{"n_layer": 14, "d_model": 512, "n_head": 8, "n_kv_head": 4, "head_dim": 64, "d_mlp": 1344, "vocab_size": 32000, "activation": "swiglu", "norm": "rmsnorm", "norm_place": "pre", "norm_eps": 1e-05, "positions": "learned", "qk_norm": false, "attn_scale": 0.125, "bias": "qkv", "tie_embeddings": true, "parallel_block": true, "init": "normal", "init_std_qkv": 0.0204, "init_std_o": 0.00385, "init_std_up": 0.0204, "init_std_down": 0.00385, "optimizer": "soap_variant", "lr": 0.00291, "lr_mult_up": 0.701, "beta1": 0.95, "beta2": 0.95, "lr_head": 0.00642, "warmup_steps": 200, "schedule": "wsd", "decay_fraction": 0.403, "decay_shape": "square", "final_lr_fraction": 0.0, "batch_tokens": [65536, 131072, 262144], "seq_len": 1024, "doc_mask": false, "train_tokens": 450400000, "steps": 3310, "dataset": "wikipedia_en"}
Each number is 200 + 40 x the weight over its row's rms, rounded and kept within 0 to 999. Layers, rows and columns count from 0. The size before them is the row's rms in percent of the matrix's.

# layer 2 attention output (transposed), 512x512, rms 0.15, rows 50-63,113-127, columns 0-127
093,253,231,170,227,238,195,232,216,183,166,196,240,223,192,250,219,234,168,137,208,232,200,181,86,222,236,186,197,203,225,238,156,191,197,216,169,205,184,156,193,167,209,213,208,275,199,184,209,204,132,255,187,169,206,173,236,147,231,230,212,145,194,215,224,218,203,167,130,217,213,214,196,260,238,181,193,215,165,110,115,283,208,203,254,195,228,166,186,225,187,198,159,184,279,148,139,149,173,194,158,143,228,225,142,257,155,198,250,163,119,166,226,237,190,279,205,237,237,208,244,198,192,87,202,124,94,208,218
092,247,155,135,134,178,146,213,216,144,265,193,249,175,287,198,206,194,188,180,185,224,170,140,219,178,238,170,201,196,253,181,185,167,142,210,193,178,214,206,285,191,233,262,173,234,218,162,180,156,249,241,201,152,194,209,171,156,202,240,202,192,181,127,203,136,255,170,166,143,192,211,159,210,146,186,224,187,223,155,227,169,146,213,177,226,175,173,198,137,250,173,193,266,133,153,143,195,185,176,154,129,227,180,176,228,152,170,152,135,128,179,250,183,180,217,169,239,222,194,165,223,211,172,140,170,250,267,185
098,220,249,210,213,200,193,121,224,164,230,179,221,202,270,165,186,265,219,211,191,205,172,151,281,225,239,190,223,162,151,214,210,227,128,118,311,199,253,175,208,209,188,298,160,159,263,177,195,152,194,240,170,252,172,258,93,131,202,188,156,137,162,138,224,147,273,111,108,120,171,206,164,203,203,193,190,190,185,170,200,153,205,195,198,140,227,239,154,218,271,119,228,180,220,244,219,256,220,189,160,167,199,219,231,155,216,224,215,141,172,179,192,227,253,153,242,232,193,259,178,207,227,169,154,295,193,185,224
095,215,225,229,278,215,146,187,200,215,219,169,185,230,173,130,240,260,222,244,252,123,175,163,163,198,234,285,178,248,272,204,266,164,166,230,192,152,260,178,141,264,228,196,215,222,200,246,270,167,225,147,188,230,238,165,136,190,180,238,241,180,193,159,242,220,253,171,224,214,116,200,236,129,166,196,275,115,155,262,221,137,183,164,195,224,132,210,191,310,160,235,151,206,124,241,205,157,212,212,258,268,156,208,268,181,179,166,206,155,222,236,221,168,239,237,175,194,207,204,165,218,156,252,185,194,230,179,131
093,191,148,217,229,182,134,176,194,268,198,213,163,242,240,150,277,169,174,184,170,189,156,200,270,238,185,255,137,196,248,228,229,119,211,172,179,157,237,213,202,192,204,197,277,177,195,180,204,173,218,203,247,185,137,267,217,219,196,192,186,227,225,146,162,126,234,127,190,154,134,215,202,173,209,192,169,171,238,253,238,271,120,232,180,137,190,173,299,184,182,168,181,153,143,214,194,171,232,285,233,195,207,190,155,206,239,174,174,142,214,211,218,246,181,228,225,159,225,177,216,216,273,218,169,287,255,252,183
096,222,191,209,121,230,168,216,220,150,208,237,188,205,168,203,221,206,248,225,300,103,230,242,221,166,248,150,229,162,189,193,212,159,153,237,140,236,203,177,196,160,154,201,166,222,164,184,207,196,198,186,270,187,232,199,173,228,238,234,148,171,242,265,175,227,246,245,215,260,237,181,153,256,195,201,232,177,202,130,212,228,160,258,193,155,208,152,236,254,188,163,215,159,222,262,205,139,110,202,215,173,136,257,226,197,245,164,149,198,196,150,119,193,180,194,247,268,228,70,256,201,204,217,147,183,305,232,247
098,215,267,225,100,128,207,245,185,257,181,197,129,193,229,223,209,180,192,189,182,172,233,209,133,236,237,247,268,206,165,167,210,200,178,140,171,232,165,235,141,259,159,167,201,206,257,175,173,191,149,181,174,263,256,158,186,212,224,281,164,168,222,268,237,312,111,154,263,307,176,180,215,166,178,206,234,166,267,213,218,233,233,148,172,178,228,162,225,245,254,198,178,264,243,185,259,278,163,237,159,223,246,170,253,207,176,216,230,243,243,136,163,281,237,242,254,186,202,273,237,141,159,201,227,154,247,197,247
096,176,178,146,186,239,259,207,181,240,163,159,267,210,228,198,200,200,112,288,232,180,200,223,208,160,156,225,211,162,198,146,194,151,227,137,199,198,186,219,213,161,187,171,197,196,164,261,210,168,215,196,141,214,221,187,208,259,168,178,239,117,297,203,196,168,263,187,229,246,224,143,178,258,263,233,134,127,163,155,174,291,219,247,218,321,152,171,170,269,147,243,197,289,155,124,143,235,227,193,204,212,235,170,146,208,229,239,190,206,220,164,289,223,191,195,234,240,137,137,185,204,235,164,265,177,195,133,209
106,219,228,223,138,226,200,165,214,171,250,172,271,146,162,162,197,228,256,298,218,267,132,132,173,181,255,243,205,224,254,176,231,205,164,195,229,189,178,165,178,218,188,167,193,225,171,150,133,248,226,225,130,223,193,168,228,136,124,214,247,208,162,210,174,128,143,199,210,174,251,195,250,201,148,210,215,209,180,308,186,162,151,176,134,263,187,210,197,208,227,152,224,253,236,220,220,232,162,178,236,218,216,107,232,234,201,195,124,178,153,255,200,292,245,206,164,174,194,235,132,222,226,200,257,230,184,169,271
088,278,183,236,241,265,208,229,184,214,250,237,200,159,231,239,275,141,268,201,255,175,254,211,202,221,328,208,197,198,232,209,258,290,252,214,171,306,140,139,204,272,167,182,267,183,227,135,266,171,182,178,172,240,221,269,186,265,227,191,212,154,200,165,200,253,188,227,253,206,200,225,183,108,121,164,245,192,156,186,225,199,212,224,221,132,210,221,175,241,203,169,240,181,221,214,201,210,153,153,223,143,163,212,211,127,228,167,108,247,178,209,207,211,161,135,204,226,211,217,138,257,199,210,243,232,218,239,227
095,194,264,247,145,206,244,125,152,189,225,263,228,209,190,188,178,232,163,284,156,246,157,224,160,231,174,167,248,168,218,232,140,230,251,240,234,159,279,173,220,208,201,139,268,260,173,287,233,256,151,174,119,245,275,137,233,173,146,226,218,216,232,240,242,170,140,150,170,234,274,210,230,208,200,203,214,175,121,104,173,207,228,151,154,264,186,156,207,178,200,190,207,287,162,187,169,226,249,164,170,221,201,264,261,220,184,225,248,162,214,143,138,194,176,208,174,239,206,214,207,108,189,177,252,244,188,194,236
090,152,207,258,253,191,155,216,276,123,188,196,162,177,183,219,152,228,206,181,149,195,179,191,191,164,193,205,232,186,229,165,211,187,199,137,162,158,171,247,217,172,229,211,201,225,194,174,311,230,177,201,216,187,194,265,220,142,197,175,256,158,196,250,180,175,186,195,238,198,169,146,231,96,161,182,184,186,193,320,210,157,224,137,169,115,164,202,169,204,249,203,234,239,205,168,112,214,128,157,177,152,96,151,142,150,182,211,107,222,218,210,222,232,257,161,229,160,214,249,245,246,202,191,248,203,243,165,155
092,171,203,249,161,170,151,269,167,157,168,166,244,80,268,242,203,224,169,173,236,133,201,225,210,226,248,249,219,90,235,232,264,215,108,273,236,205,196,237,239,181,186,206,222,106,180,181,203,169,213,203,203,207,214,191,291,173,174,211,188,173,240,218,163,209,176,184,243,228,190,200,245,219,149,252,171,141,223,156,193,243,193,163,132,183,169,117,201,125,194,271,218,222,279,188,188,217,158,213,270,198,234,161,237,211,148,191,164,232,218,230,179,185,237,180,162,223,185,201,236,188,210,242,241,234,167,202,240
103,249,196,175,164,191,237,170,185,123,213,201,288,187,208,168,212,215,286,199,123,280,99,202,166,227,234,200,254,170,150,202,201,199,176,241,165,243,196,198,133,213,188,215,232,187,175,200,258,199,219,251,196,225,176,164,201,162,156,223,149,144,183,234,138,236,162,167,142,206,193,162,227,192,220,89,183,153,190,259,194,241,176,172,145,184,204,223,186,181,239,182,225,179,175,226,173,247,157,133,161,290,153,173,157,173,264,191,268,229,211,192,199,199,206,229,203,218,240,204,234,227,239,220,225,192,118,210,172
105,198,200,139,187,201,168,189,172,177,185,225,231,209,220,190,170,139,254,189,191,198,206,160,180,217,207,186,198,192,196,236,175,203,206,187,159,198,209,202,201,186,182,245,172,198,269,202,117,149,159,205,122,166,171,180,200,224,204,131,225,208,142,175,130,202,247,203,177,195,246,225,127,139,241,189,235,201,171,170,164,247,230,239,143,233,160,206,146,197,205,185,191,294,231,239,190,213,143,239,180,213,175,247,290,188,215,198,214,152,177,220,255,131,168,164,173,244,129,220,231,121,250,183,177,131,153,258,244
091,217,189,155,191,127,213,246,216,194,143,233,144,178,258,238,202,158,160,129,255,247,206,194,296,149,227,95,237,220,210,196,263,256,176,298,236,191,256,274,149,173,192,147,155,183,242,177,244,171,233,183,243,242,205,195,216,237,166,257,112,113,243,164,178,234,193,199,185,221,213,166,276,137,170,231,237,270,149,227,209,156,212,189,188,172,183,191,162,126,157,210,221,192,208,161,203,250,196,172,185,230,216,189,208,171,153,236,174,185,153,232,194,210,123,150,118,274,129,245,174,157,203,220,130,193,151,227,242
092,189,252,298,188,151,251,174,186,222,176,199,170,225,164,253,194,205,110,239,190,209,201,230,238,194,96,143,245,153,204,206,167,161,255,264,235,204,237,153,143,139,226,225,261,252,174,205,233,188,187,210,230,175,179,155,184,210,216,245,221,213,188,190,175,232,173,195,141,234,210,234,148,144,272,226,202,234,246,245,175,207,198,126,75,110,248,259,176,178,181,203,206,216,268,238,224,220,156,240,153,194,234,215,244,136,210,152,222,247,212,209,242,188,178,112,169,200,167,131,280,227,184,236,211,194,216,192,237
091,202,191,173,225,164,216,237,241,141,189,193,192,213,186,166,161,198,270,140,209,227,203,201,251,207,187,267,266,290,234,196,176,272,221,230,103,137,202,157,178,167,232,134,171,157,201,134,207,181,161,185,223,113,214,155,206,233,232,216,236,191,208,222,150,242,185,197,216,201,258,211,153,226,271,220,143,280,215,210,168,244,164,197,213,226,119,184,205,208,238,204,225,222,242,224,192,253,178,172,182,218,233,246,275,225,268,166,165,115,184,215,327,246,151,173,94,234,205,153,268,209,293,182,201,63,221,188,196
096,169,185,214,351,237,219,186,213,172,175,253,212,192,210,283,249,281,148,196,210,216,138,209,165,181,185,167,284,118,169,235,231,196,223,248,222,158,178,288,139,171,142,207,194,191,207,153,211,208,266,136,185,266,182,216,221,278,169,242,244,193,189,210,182,156,167,172,189,190,201,165,261,201,185,171,172,306,134,172,200,254,272,218,169,130,264,229,189,134,226,114,246,220,250,213,197,230,168,192,293,236,196,123,115,194,221,263,231,272,241,162,218,282,289,200,249,142,221,261,200,168,230,180,203,146,231,161,151
094,234,178,202,181,259,200,278,98,174,144,189,113,184,188,180,167,82,239,209,238,196,246,184,215,178,189,228,194,274,199,209,166,205,168,257,208,217,191,185,221,189,261,165,251,148,224,192,205,169,174,189,182,125,250,236,224,207,209,209,305,180,192,198,263,217,169,211,223,182,170,267,214,186,166,221,279,108,223,151,280,186,267,123,213,247,332,245,228,185,218,208,192,253,197,186,260,210,174,170,233,226,131,160,144,251,182,211,266,265,224,231,172,185,239,231,145,196,264,171,178,217,174,300,135,277,215,214,230
093,256,220,94,91,253,237,196,131,163,229,106,197,233,242,178,168,217,310,195,189,153,225,275,235,221,230,224,211,237,178,194,155,260,169,208,207,191,197,111,242,190,192,187,220,207,204,155,181,198,92,221,208,188,179,224,192,137,256,179,188,252,155,112,196,231,169,207,192,154,199,235,144,267,152,273,208,201,283,188,203,215,119,174,185,242,230,235,259,223,204,174,266,188,203,212,285,210,264,175,125,178,174,198,270,198,281,191,219,194,194,254,210,179,158,198,167,166,171,169,212,227,179,275,141,141,181,222,223
096,198,125,156,127,188,137,277,215,136,207,166,159,219,215,207,247,207,183,196,199,266,236,222,163,191,220,150,185,207,267,276,203,185,170,177,165,185,260,218,197,109,159,256,240,271,136,188,210,184,174,177,125,248,248,194,118,253,201,193,191,248,193,139,259,191,186,240,240,178,196,207,233,157,164,134,218,146,158,166,155,168,146,253,206,166,259,171,194,207,142,260,191,223,236,180,196,189,144,219,240,249,164,234,237,171,214,215,229,144,145,193,159,248,208,241,199,115,222,211,188,128,169,214,213,124,197,156,243
094,227,235,222,216,188,197,163,183,230,256,207,192,212,190,161,194,181,232,179,185,216,224,174,229,264,208,203,212,179,249,231,200,146,219,146,202,183,172,257,227,232,177,182,215,206,233,171,164,222,171,233,166,252,206,228,224,160,187,207,193,227,91,219,254,241,152,228,128,175,252,247,202,188,183,164,198,226,265,210,187,180,248,308,225,245,322,158,174,235,153,179,233,138,153,234,205,218,147,254,212,201,205,221,192,203,187,221,185,285,185,160,145,135,168,178,135,133,162,223,202,235,198,188,138,260,205,166,214
104,115,186,176,102,128,166,111,172,223,197,217,176,271,164,194,222,257,315,106,197,257,175,231,218,222,230,255,215,236,171,181,275,253,152,227,214,175,271,216,203,151,212,167,305,155,203,203,268,243,149,271,168,138,211,246,187,184,176,197,227,248,206,192,167,176,171,214,151,168,201,218,246,211,234,172,211,236,230,215,264,212,244,211,186,239,335,224,336,189,156,130,196,184,184,205,215,265,258,199,209,197,213,244,216,219,222,256,221,194,173,164,204,163,201,243,168,155,230,229,153,218,192,243,202,173,181,235,225
088,170,167,140,302,142,166,207,156,167,217,160,202,208,147,191,179,208,229,137,235,196,140,273,140,213,167,184,209,218,185,211,179,149,113,177,161,226,229,247,266,144,219,271,223,182,172,247,150,153,291,205,221,184,176,165,157,217,230,245,204,190,204,229,238,285,216,225,226,155,175,216,210,241,207,155,179,208,220,254,167,227,248,244,178,212,156,157,156,227,237,190,174,172,190,238,222,261,173,283,261,226,138,185,133,180,125,207,235,237,173,132,231,251,211,215,216,218,219,169,190,140,195,243,194,136,170,228,146
098,185,153,262,180,207,176,203,163,246,187,228,179,258,205,153,265,158,143,192,223,221,254,192,108,218,219,224,200,186,176,223,233,232,169,228,245,280,156,243,155,163,181,200,171,170,162,165,135,203,252,215,226,221,187,167,245,213,252,134,218,157,181,217,159,232,184,233,219,266,212,165,268,206,251,156,176,204,275,324,221,222,258,216,217,207,187,206,227,200,179,235,210,244,211,208,214,199,193,270,193,241,288,198,153,148,173,190,189,243,195,183,237,145,250,167,176,183,206,284,156,251,169,150,278,239,148,155,152
088,179,171,217,242,166,212,213,149,240,176,188,179,173,195,153,214,195,222,238,218,91,212,181,231,231,267,293,194,184,202,181,217,214,175,224,217,220,211,267,195,236,226,201,139,178,215,247,228,209,179,231,194,220,169,245,184,222,197,251,127,141,210,162,172,157,171,194,206,252,190,182,204,164,248,167,209,198,179,224,252,198,208,187,190,272,186,220,185,177,193,141,137,200,205,179,192,284,213,198,266,239,214,180,251,116,278,224,168,194,167,204,176,237,221,214,215,135,240,149,177,156,228,192,164,159,176,211,122
097,221,257,199,160,177,95,140,204,217,216,206,231,261,131,178,209,181,183,267,182,186,275,208,207,194,240,142,207,224,164,213,202,159,233,200,188,228,176,242,234,198,235,270,148,215,213,174,212,140,165,207,175,158,179,189,198,147,222,256,238,214,153,217,194,180,237,235,142,147,155,250,194,200,249,160,203,195,170,217,250,248,153,187,195,236,123,191,157,247,124,299,222,200,194,131,191,237,207,215,162,169,160,240,205,255,172,133,204,116,196,192,182,149,262,202,155,148,152,225,192,226,162,173,220,233,250,174,208
098,158,165,171,130,235,96,186,203,233,162,215,223,199,190,175,207,193,194,255,206,178,288,262,138,214,251,285,203,188,217,264,238,195,249,192,181,209,191,241,195,218,201,175,270,168,185,166,232,136,262,156,233,146,288,181,168,233,240,273,240,170,163,279,245,184,192,256,329,208,181,245,215,188,214,227,265,149,184,204,182,208,289,134,231,171,152,122,231,228,139,206,229,244,187,205,221,174,236,179,263,214,161,277,187,124,169,221,176,123,240,180,259,269,183,175,162,214,192,232,209,207,105,197,246,163,223,329,258
# layer 2 attention value, 256x512, rms 0.135, rows 50-63, columns 0-127
107,199,149,232,275,194,251,200,185,143,178,188,195,211,152,217,217,215,207,191,270,159,256,195,190,142,186,206,228,189,187,191,157,227,316,224,179,165,197,154,220,193,187,194,152,211,235,162,291,176,208,100,219,237,210,276,178,229,235,185,215,225,172,153,180,140,175,177,286,229,84,206,188,192,132,182,179,208,168,235,208,172,249,218,162,235,146,221,246,255,264,227,132,209,198,205,149,127,219,191,195,177,192,222,270,101,276,173,189,157,188,252,194,197,186,181,173,145,255,235,270,222,206,338,265,215,220,216,179
089,118,219,183,226,239,266,196,217,233,135,229,157,240,156,196,221,153,226,178,205,84,256,187,200,196,260,184,130,176,184,236,175,297,284,136,201,209,231,213,226,174,236,186,239,198,186,243,172,177,253,138,178,276,245,175,175,235,241,257,129,259,177,175,228,233,236,232,207,142,94,184,307,199,190,229,236,244,123,210,189,212,198,285,270,218,235,166,248,241,247,179,265,187,292,163,149,164,176,142,237,246,177,165,173,230,150,187,268,176,258,209,259,225,194,180,255,218,202,241,216,252,142,271,185,288,164,145,184
093,174,232,247,200,202,128,205,152,256,194,253,175,215,212,244,186,166,210,235,255,168,208,168,208,208,202,155,150,224,269,161,170,204,119,153,158,258,117,282,270,258,178,192,250,194,176,179,144,201,236,202,177,258,193,240,196,180,144,266,170,189,232,206,204,269,231,223,249,228,229,188,210,155,150,192,234,159,174,174,172,161,194,243,219,210,162,171,241,236,201,228,111,192,218,194,179,225,244,216,200,238,184,255,191,236,241,219,211,223,270,208,153,161,233,209,261,150,231,315,147,136,189,237,176,250,200,186,285
098,172,165,171,257,210,207,199,243,189,175,254,180,136,172,152,240,178,217,187,218,202,234,253,176,214,141,215,151,215,198,143,200,162,268,151,190,205,217,247,201,272,180,233,171,154,190,209,285,138,199,222,183,163,251,183,119,238,229,178,181,210,262,206,144,217,188,244,209,179,171,284,165,199,172,166,195,219,224,215,228,155,200,203,252,206,191,142,177,205,256,190,222,276,130,184,183,183,183,203,163,247,227,221,260,175,216,188,138,155,201,272,207,206,168,214,127,278,167,199,204,198,196,162,182,248,116,179,148
095,216,276,244,206,163,209,153,202,181,249,230,241,263,175,275,194,243,168,201,210,177,171,224,211,251,215,194,248,222,140,265,298,138,196,154,220,179,202,232,173,179,97,212,157,248,187,249,232,181,134,201,233,250,179,215,221,196,121,160,173,184,195,214,177,246,181,202,148,247,222,221,206,225,174,180,179,222,172,216,121,145,132,211,231,131,118,214,140,165,200,174,193,130,169,196,223,144,181,227,167,181,239,269,188,165,155,272,225,186,254,211,220,218,271,209,227,101,109,219,244,222,218,175,155,185,201,183,213
098,151,223,240,154,179,213,177,148,220,250,269,212,265,273,147,162,186,132,256,247,166,175,174,215,187,245,156,219,193,180,182,227,203,159,133,164,218,203,206,238,144,197,196,206,148,225,118,163,226,200,164,175,235,219,189,170,206,175,225,178,150,190,187,195,141,286,234,151,216,241,132,207,186,267,209,129,211,213,152,228,159,232,206,269,231,187,167,187,208,237,166,166,195,159,195,214,194,200,206,165,194,165,171,209,262,142,259,175,250,199,213,243,145,260,131,197,110,190,265,232,169,220,222,251,244,230,269,198
109,151,152,200,215,238,232,182,221,199,245,158,201,175,191,226,197,260,217,212,130,282,256,227,315,214,148,257,177,235,224,153,216,153,198,190,179,178,242,182,149,245,299,110,251,207,239,221,122,216,256,273,228,195,180,195,278,129,166,228,149,207,166,202,192,138,208,214,215,130,186,191,207,167,206,211,241,225,236,217,221,171,178,212,221,164,191,225,126,212,168,164,207,182,163,217,184,166,265,210,182,105,207,281,193,200,175,229,204,252,165,153,278,199,182,179,205,188,222,152,136,221,183,166,146,241,148,229,173
096,214,167,184,231,263,208,171,234,160,186,209,220,185,182,218,248,199,198,189,255,176,191,205,191,201,213,190,128,139,224,114,249,207,151,236,255,206,180,215,239,236,131,178,177,199,199,176,200,203,160,202,155,82,243,179,133,255,168,202,205,272,201,271,211,210,239,266,223,205,215,174,163,227,163,182,183,257,213,265,226,236,211,184,188,251,221,245,174,131,221,250,253,188,229,211,213,214,178,202,252,229,234,215,175,153,198,145,177,76,205,274,152,116,211,145,208,176,187,219,186,161,213,148,160,169,200,287,142
110,190,230,218,141,275,164,249,196,180,234,208,252,160,238,212,163,197,161,176,113,231,210,239,197,273,205,211,129,205,277,179,233,229,208,200,146,223,179,230,194,178,140,204,170,221,184,247,145,250,186,157,251,283,179,246,210,272,156,222,208,156,230,236,253,293,210,220,239,150,289,184,162,191,261,200,174,115,250,139,164,262,122,206,233,157,224,211,109,209,228,203,219,227,191,184,198,223,146,238,236,115,215,184,167,153,141,212,211,285,273,213,214,196,216,225,250,193,208,158,135,230,206,169,207,214,179,200,243
090,163,243,185,265,240,205,270,252,259,232,204,143,202,219,210,169,194,128,241,142,222,204,177,212,200,164,263,241,218,202,170,230,193,165,224,179,122,230,259,203,228,197,191,172,154,202,229,212,241,196,191,165,175,114,186,232,188,252,175,163,229,173,241,228,236,262,180,169,186,244,236,205,169,248,225,144,194,172,236,274,195,177,219,208,223,194,136,180,236,162,233,247,274,269,264,199,209,182,210,197,201,300,188,235,273,227,172,238,202,189,150,157,137,135,251,205,197,254,255,154,247,235,190,157,163,256,200,188
093,215,167,124,126,228,218,191,237,188,213,141,141,228,171,245,205,216,299,177,162,239,177,235,223,206,223,240,204,226,202,177,134,287,216,181,204,217,198,148,280,188,183,204,249,205,194,154,219,258,168,155,159,213,163,185,201,212,204,154,214,272,195,104,222,195,201,188,205,166,232,163,119,236,203,164,170,221,267,174,142,277,224,208,194,214,183,171,194,200,263,222,203,150,267,229,112,269,244,227,212,150,150,205,191,163,191,162,194,133,112,219,139,154,251,115,202,222,222,140,197,216,195,244,137,145,250,216,190
092,201,222,155,181,129,270,177,261,251,247,192,190,227,258,225,165,214,214,271,216,253,210,229,190,207,160,223,190,214,188,200,279,162,190,205,220,215,145,221,191,208,189,219,190,267,76,189,229,165,214,185,210,87,188,194,191,228,229,166,225,193,198,248,232,242,185,126,171,189,207,218,204,216,119,165,185,215,146,178,276,166,191,154,272,179,193,190,162,168,230,237,225,239,208,218,197,212,131,209,252,243,234,165,209,209,294,121,274,184,203,176,152,192,196,221,187,242,132,202,165,172,182,163,194,272,203,176,238
097,152,181,255,161,220,223,175,198,252,215,221,219,261,176,222,225,274,233,216,206,227,115,166,211,235,159,214,195,186,203,191,150,181,126,158,127,188,225,186,197,129,168,198,210,247,222,120,158,239,140,203,245,225,202,191,254,216,225,147,158,214,194,220,202,222,137,182,250,252,265,134,171,175,233,151,237,190,152,165,108,146,189,174,189,138,238,244,285,250,248,174,171,165,177,291,313,190,178,185,189,203,240,232,142,197,203,166,248,246,220,149,215,235,185,212,261,218,233,187,190,169,216,169,232,113,165,241,231
099,214,133,241,199,193,175,174,214,235,246,205,133,220,100,312,194,153,260,162,232,185,122,175,289,273,189,192,207,153,163,256,160,238,175,231,215,154,261,225,176,166,212,137,148,227,241,202,101,243,253,206,227,165,164,186,252,191,223,231,187,244,183,98,200,231,244,152,204,151,223,269,253,193,156,188,125,210,152,227,295,207,143,318,220,245,171,221,223,194,253,197,202,200,249,167,184,209,211,145,209,161,260,170,173,258,105,138,180,267,167,240,213,190,242,235,178,172,206,162,160,245,210,206,196,214,197,136,176
# layer 2 attention query, 512x512, rms 0.156, rows 128-131,192-195, columns 0-127
105,230,286,215,151,221,202,216,117,248,152,182,142,279,220,230,180,212,257,158,193,170,244,230,199,161,261,195,277,138,175,200,227,240,169,274,196,164,202,200,212,214,241,236,194,158,200,178,199,197,173,262,250,207,164,164,219,233,188,204,226,209,153,207,114,192,147,267,150,119,236,212,230,179,189,205,146,199,242,152,213,224,188,157,186,264,176,280,209,266,186,217,211,260,266,155,202,219,127,160,200,189,182,153,183,168,162,184,214,130,277,181,222,172,264,144,175,121,308,192,191,244,171,180,223,183,244,300,249
103,197,287,208,191,262,212,183,216,254,195,195,194,206,151,159,278,187,176,206,229,253,184,140,190,195,154,161,141,191,193,153,211,170,165,166,230,146,165,246,195,119,186,190,112,262,197,195,195,198,167,132,243,135,205,174,167,174,197,187,194,147,239,199,151,282,147,207,205,143,185,241,119,206,177,93,181,133,268,210,138,226,240,201,171,191,180,290,254,166,210,262,193,173,268,237,142,232,138,222,235,95,211,160,159,198,222,175,180,230,211,169,191,213,266,224,236,175,200,221,192,191,128,222,207,194,264,265,181
109,198,310,264,108,184,184,230,190,199,149,155,233,169,223,215,179,112,281,204,197,222,206,216,130,168,193,160,154,167,185,251,209,200,237,162,167,243,208,181,245,218,219,213,232,301,214,234,157,197,246,185,162,172,177,237,223,188,170,198,180,133,161,240,129,252,229,240,243,262,230,206,248,196,113,107,230,222,206,228,171,190,232,209,214,225,199,168,211,199,174,242,244,169,232,243,138,223,216,213,170,217,149,172,196,178,142,226,147,169,220,211,176,207,210,199,311,185,240,226,195,159,179,200,166,212,157,250,188
098,181,184,164,233,253,280,193,228,164,186,175,162,147,210,128,194,164,249,202,233,191,254,205,254,187,155,155,188,245,220,177,231,154,140,211,142,215,188,134,196,176,176,276,116,185,203,268,296,234,237,198,195,218,246,152,224,252,229,259,344,223,164,175,192,186,260,236,226,216,229,216,184,228,153,193,167,171,276,138,177,182,134,260,177,270,177,205,191,230,172,220,274,196,176,156,156,241,195,269,212,178,233,198,82,128,225,218,169,220,200,246,237,208,195,174,216,254,153,184,142,267,227,168,206,198,228,245,205
104,166,220,254,161,227,194,159,153,253,220,131,216,227,175,119,191,233,186,222,139,143,204,216,211,130,210,195,250,170,189,132,194,206,150,256,278,168,199,175,215,172,162,232,248,124,217,150,147,284,288,158,213,216,175,222,223,271,215,202,228,158,186,152,234,191,213,243,107,218,238,179,207,237,241,221,202,218,263,222,161,197,223,128,160,221,176,177,216,221,194,277,165,236,192,263,157,147,194,173,198,128,162,271,175,154,262,174,81,203,171,271,219,146,220,165,234,222,236,217,246,200,186,219,208,156,196,230,158
104,177,243,273,159,210,219,206,194,185,174,192,213,276,196,89,247,181,197,258,154,161,150,306,218,205,215,191,210,183,148,141,228,218,210,190,118,242,207,235,193,247,148,209,203,167,311,243,235,183,189,226,236,237,223,187,173,204,187,231,177,184,148,253,229,230,144,174,227,233,245,179,192,172,185,144,180,204,167,178,126,265,161,172,215,223,204,230,173,120,157,207,121,177,147,280,205,218,185,189,251,139,218,203,178,196,227,216,223,171,193,225,221,180,220,198,178,187,236,244,183,193,251,131,191,179,229,179,113
113,198,168,207,181,213,222,221,217,187,179,172,200,172,213,157,166,177,126,159,158,206,284,194,215,152,283,205,110,187,204,183,278,126,216,185,149,209,216,179,216,188,125,253,251,206,186,211,201,183,222,269,174,204,169,211,173,185,295,238,164,220,211,270,179,178,188,244,165,193,202,255,264,152,252,177,146,225,218,284,125,253,303,187,194,213,188,233,235,220,183,234,228,187,158,216,179,216,236,162,211,189,199,161,189,254,151,229,266,207,252,240,240,149,154,176,238,219,226,113,206,187,155,243,204,198,318,207,166
127,195,139,237,209,208,184,147,214,282,236,215,195,210,172,234,226,124,235,168,228,221,163,179,234,159,271,173,215,138,158,176,205,193,145,221,237,220,207,230,226,228,219,171,153,122,207,171,214,196,139,175,225,238,147,186,209,265,185,259,214,235,177,124,205,160,91,167,190,153,235,173,156,250,253,164,168,119,192,167,199,173,198,197,202,173,228,257,198,287,155,210,171,184,231,212,241,196,175,174,164,208,195,187,157,193,158,293,232,204,194,167,187,183,295,161,180,162,222,210,230,210,163,106,215,247,256,274,168
# layer 2 attention key, 256x512, rms 0.139, rows 64-67, columns 0-127
096,282,190,187,247,209,198,193,176,304,281,209,187,207,186,203,204,238,232,202,226,173,244,200,178,188,159,202,228,207,237,222,173,146,221,226,202,207,150,237,211,192,254,274,224,268,247,174,196,169,279,146,141,182,234,215,218,171,215,122,205,169,200,220,152,207,234,214,213,203,182,278,228,226,129,154,229,187,248,193,170,179,144,193,177,177,190,207,166,248,272,158,216,194,130,184,249,216,206,112,144,188,196,121,169,202,139,233,165,177,236,191,199,208,173,181,216,239,234,184,169,182,242,189,198,222,222,215,170
100,221,156,148,204,157,198,308,184,213,209,90,205,227,216,241,184,225,97,213,191,212,172,238,214,243,199,194,178,194,145,230,151,183,160,132,147,121,169,250,179,129,201,202,186,252,197,177,203,194,208,187,200,225,178,162,181,181,178,155,169,201,209,216,170,227,153,263,199,207,181,177,223,219,313,180,200,149,244,195,170,234,221,178,200,165,211,138,217,287,199,202,196,222,201,235,241,154,160,275,214,168,184,182,195,194,200,136,189,224,202,157,230,181,234,225,236,165,239,135,159,231,207,209,236,213,176,195,176
109,213,290,238,181,204,206,178,161,213,137,142,258,168,226,168,180,237,198,171,174,192,201,211,193,184,136,270,208,278,210,175,161,242,201,162,221,280,317,245,237,216,254,209,191,290,217,218,219,261,277,220,211,180,212,229,236,206,211,222,262,219,254,221,178,200,180,272,241,250,209,237,194,244,122,195,152,194,250,144,265,170,198,138,149,208,184,222,111,195,177,215,193,143,227,249,214,245,214,196,209,228,163,202,234,187,160,147,147,215,192,242,177,184,164,218,216,266,174,147,215,160,240,211,183,179,183,258,134
108,232,136,159,297,171,191,219,93,118,219,256,156,182,235,256,208,189,292,188,200,190,260,205,145,236,218,192,172,175,236,138,251,251,157,174,134,149,235,163,145,193,140,136,163,183,248,204,247,248,227,183,222,195,222,188,253,202,243,187,309,231,166,235,241,174,211,238,178,226,242,194,147,180,156,169,233,127,267,174,233,252,219,328,181,219,240,167,225,106,195,222,228,232,179,133,190,162,178,235,188,186,147,239,209,224,213,271,222,203,167,191,189,266,247,165,282,155,216,206,246,142,213,242,200,223,251,223,241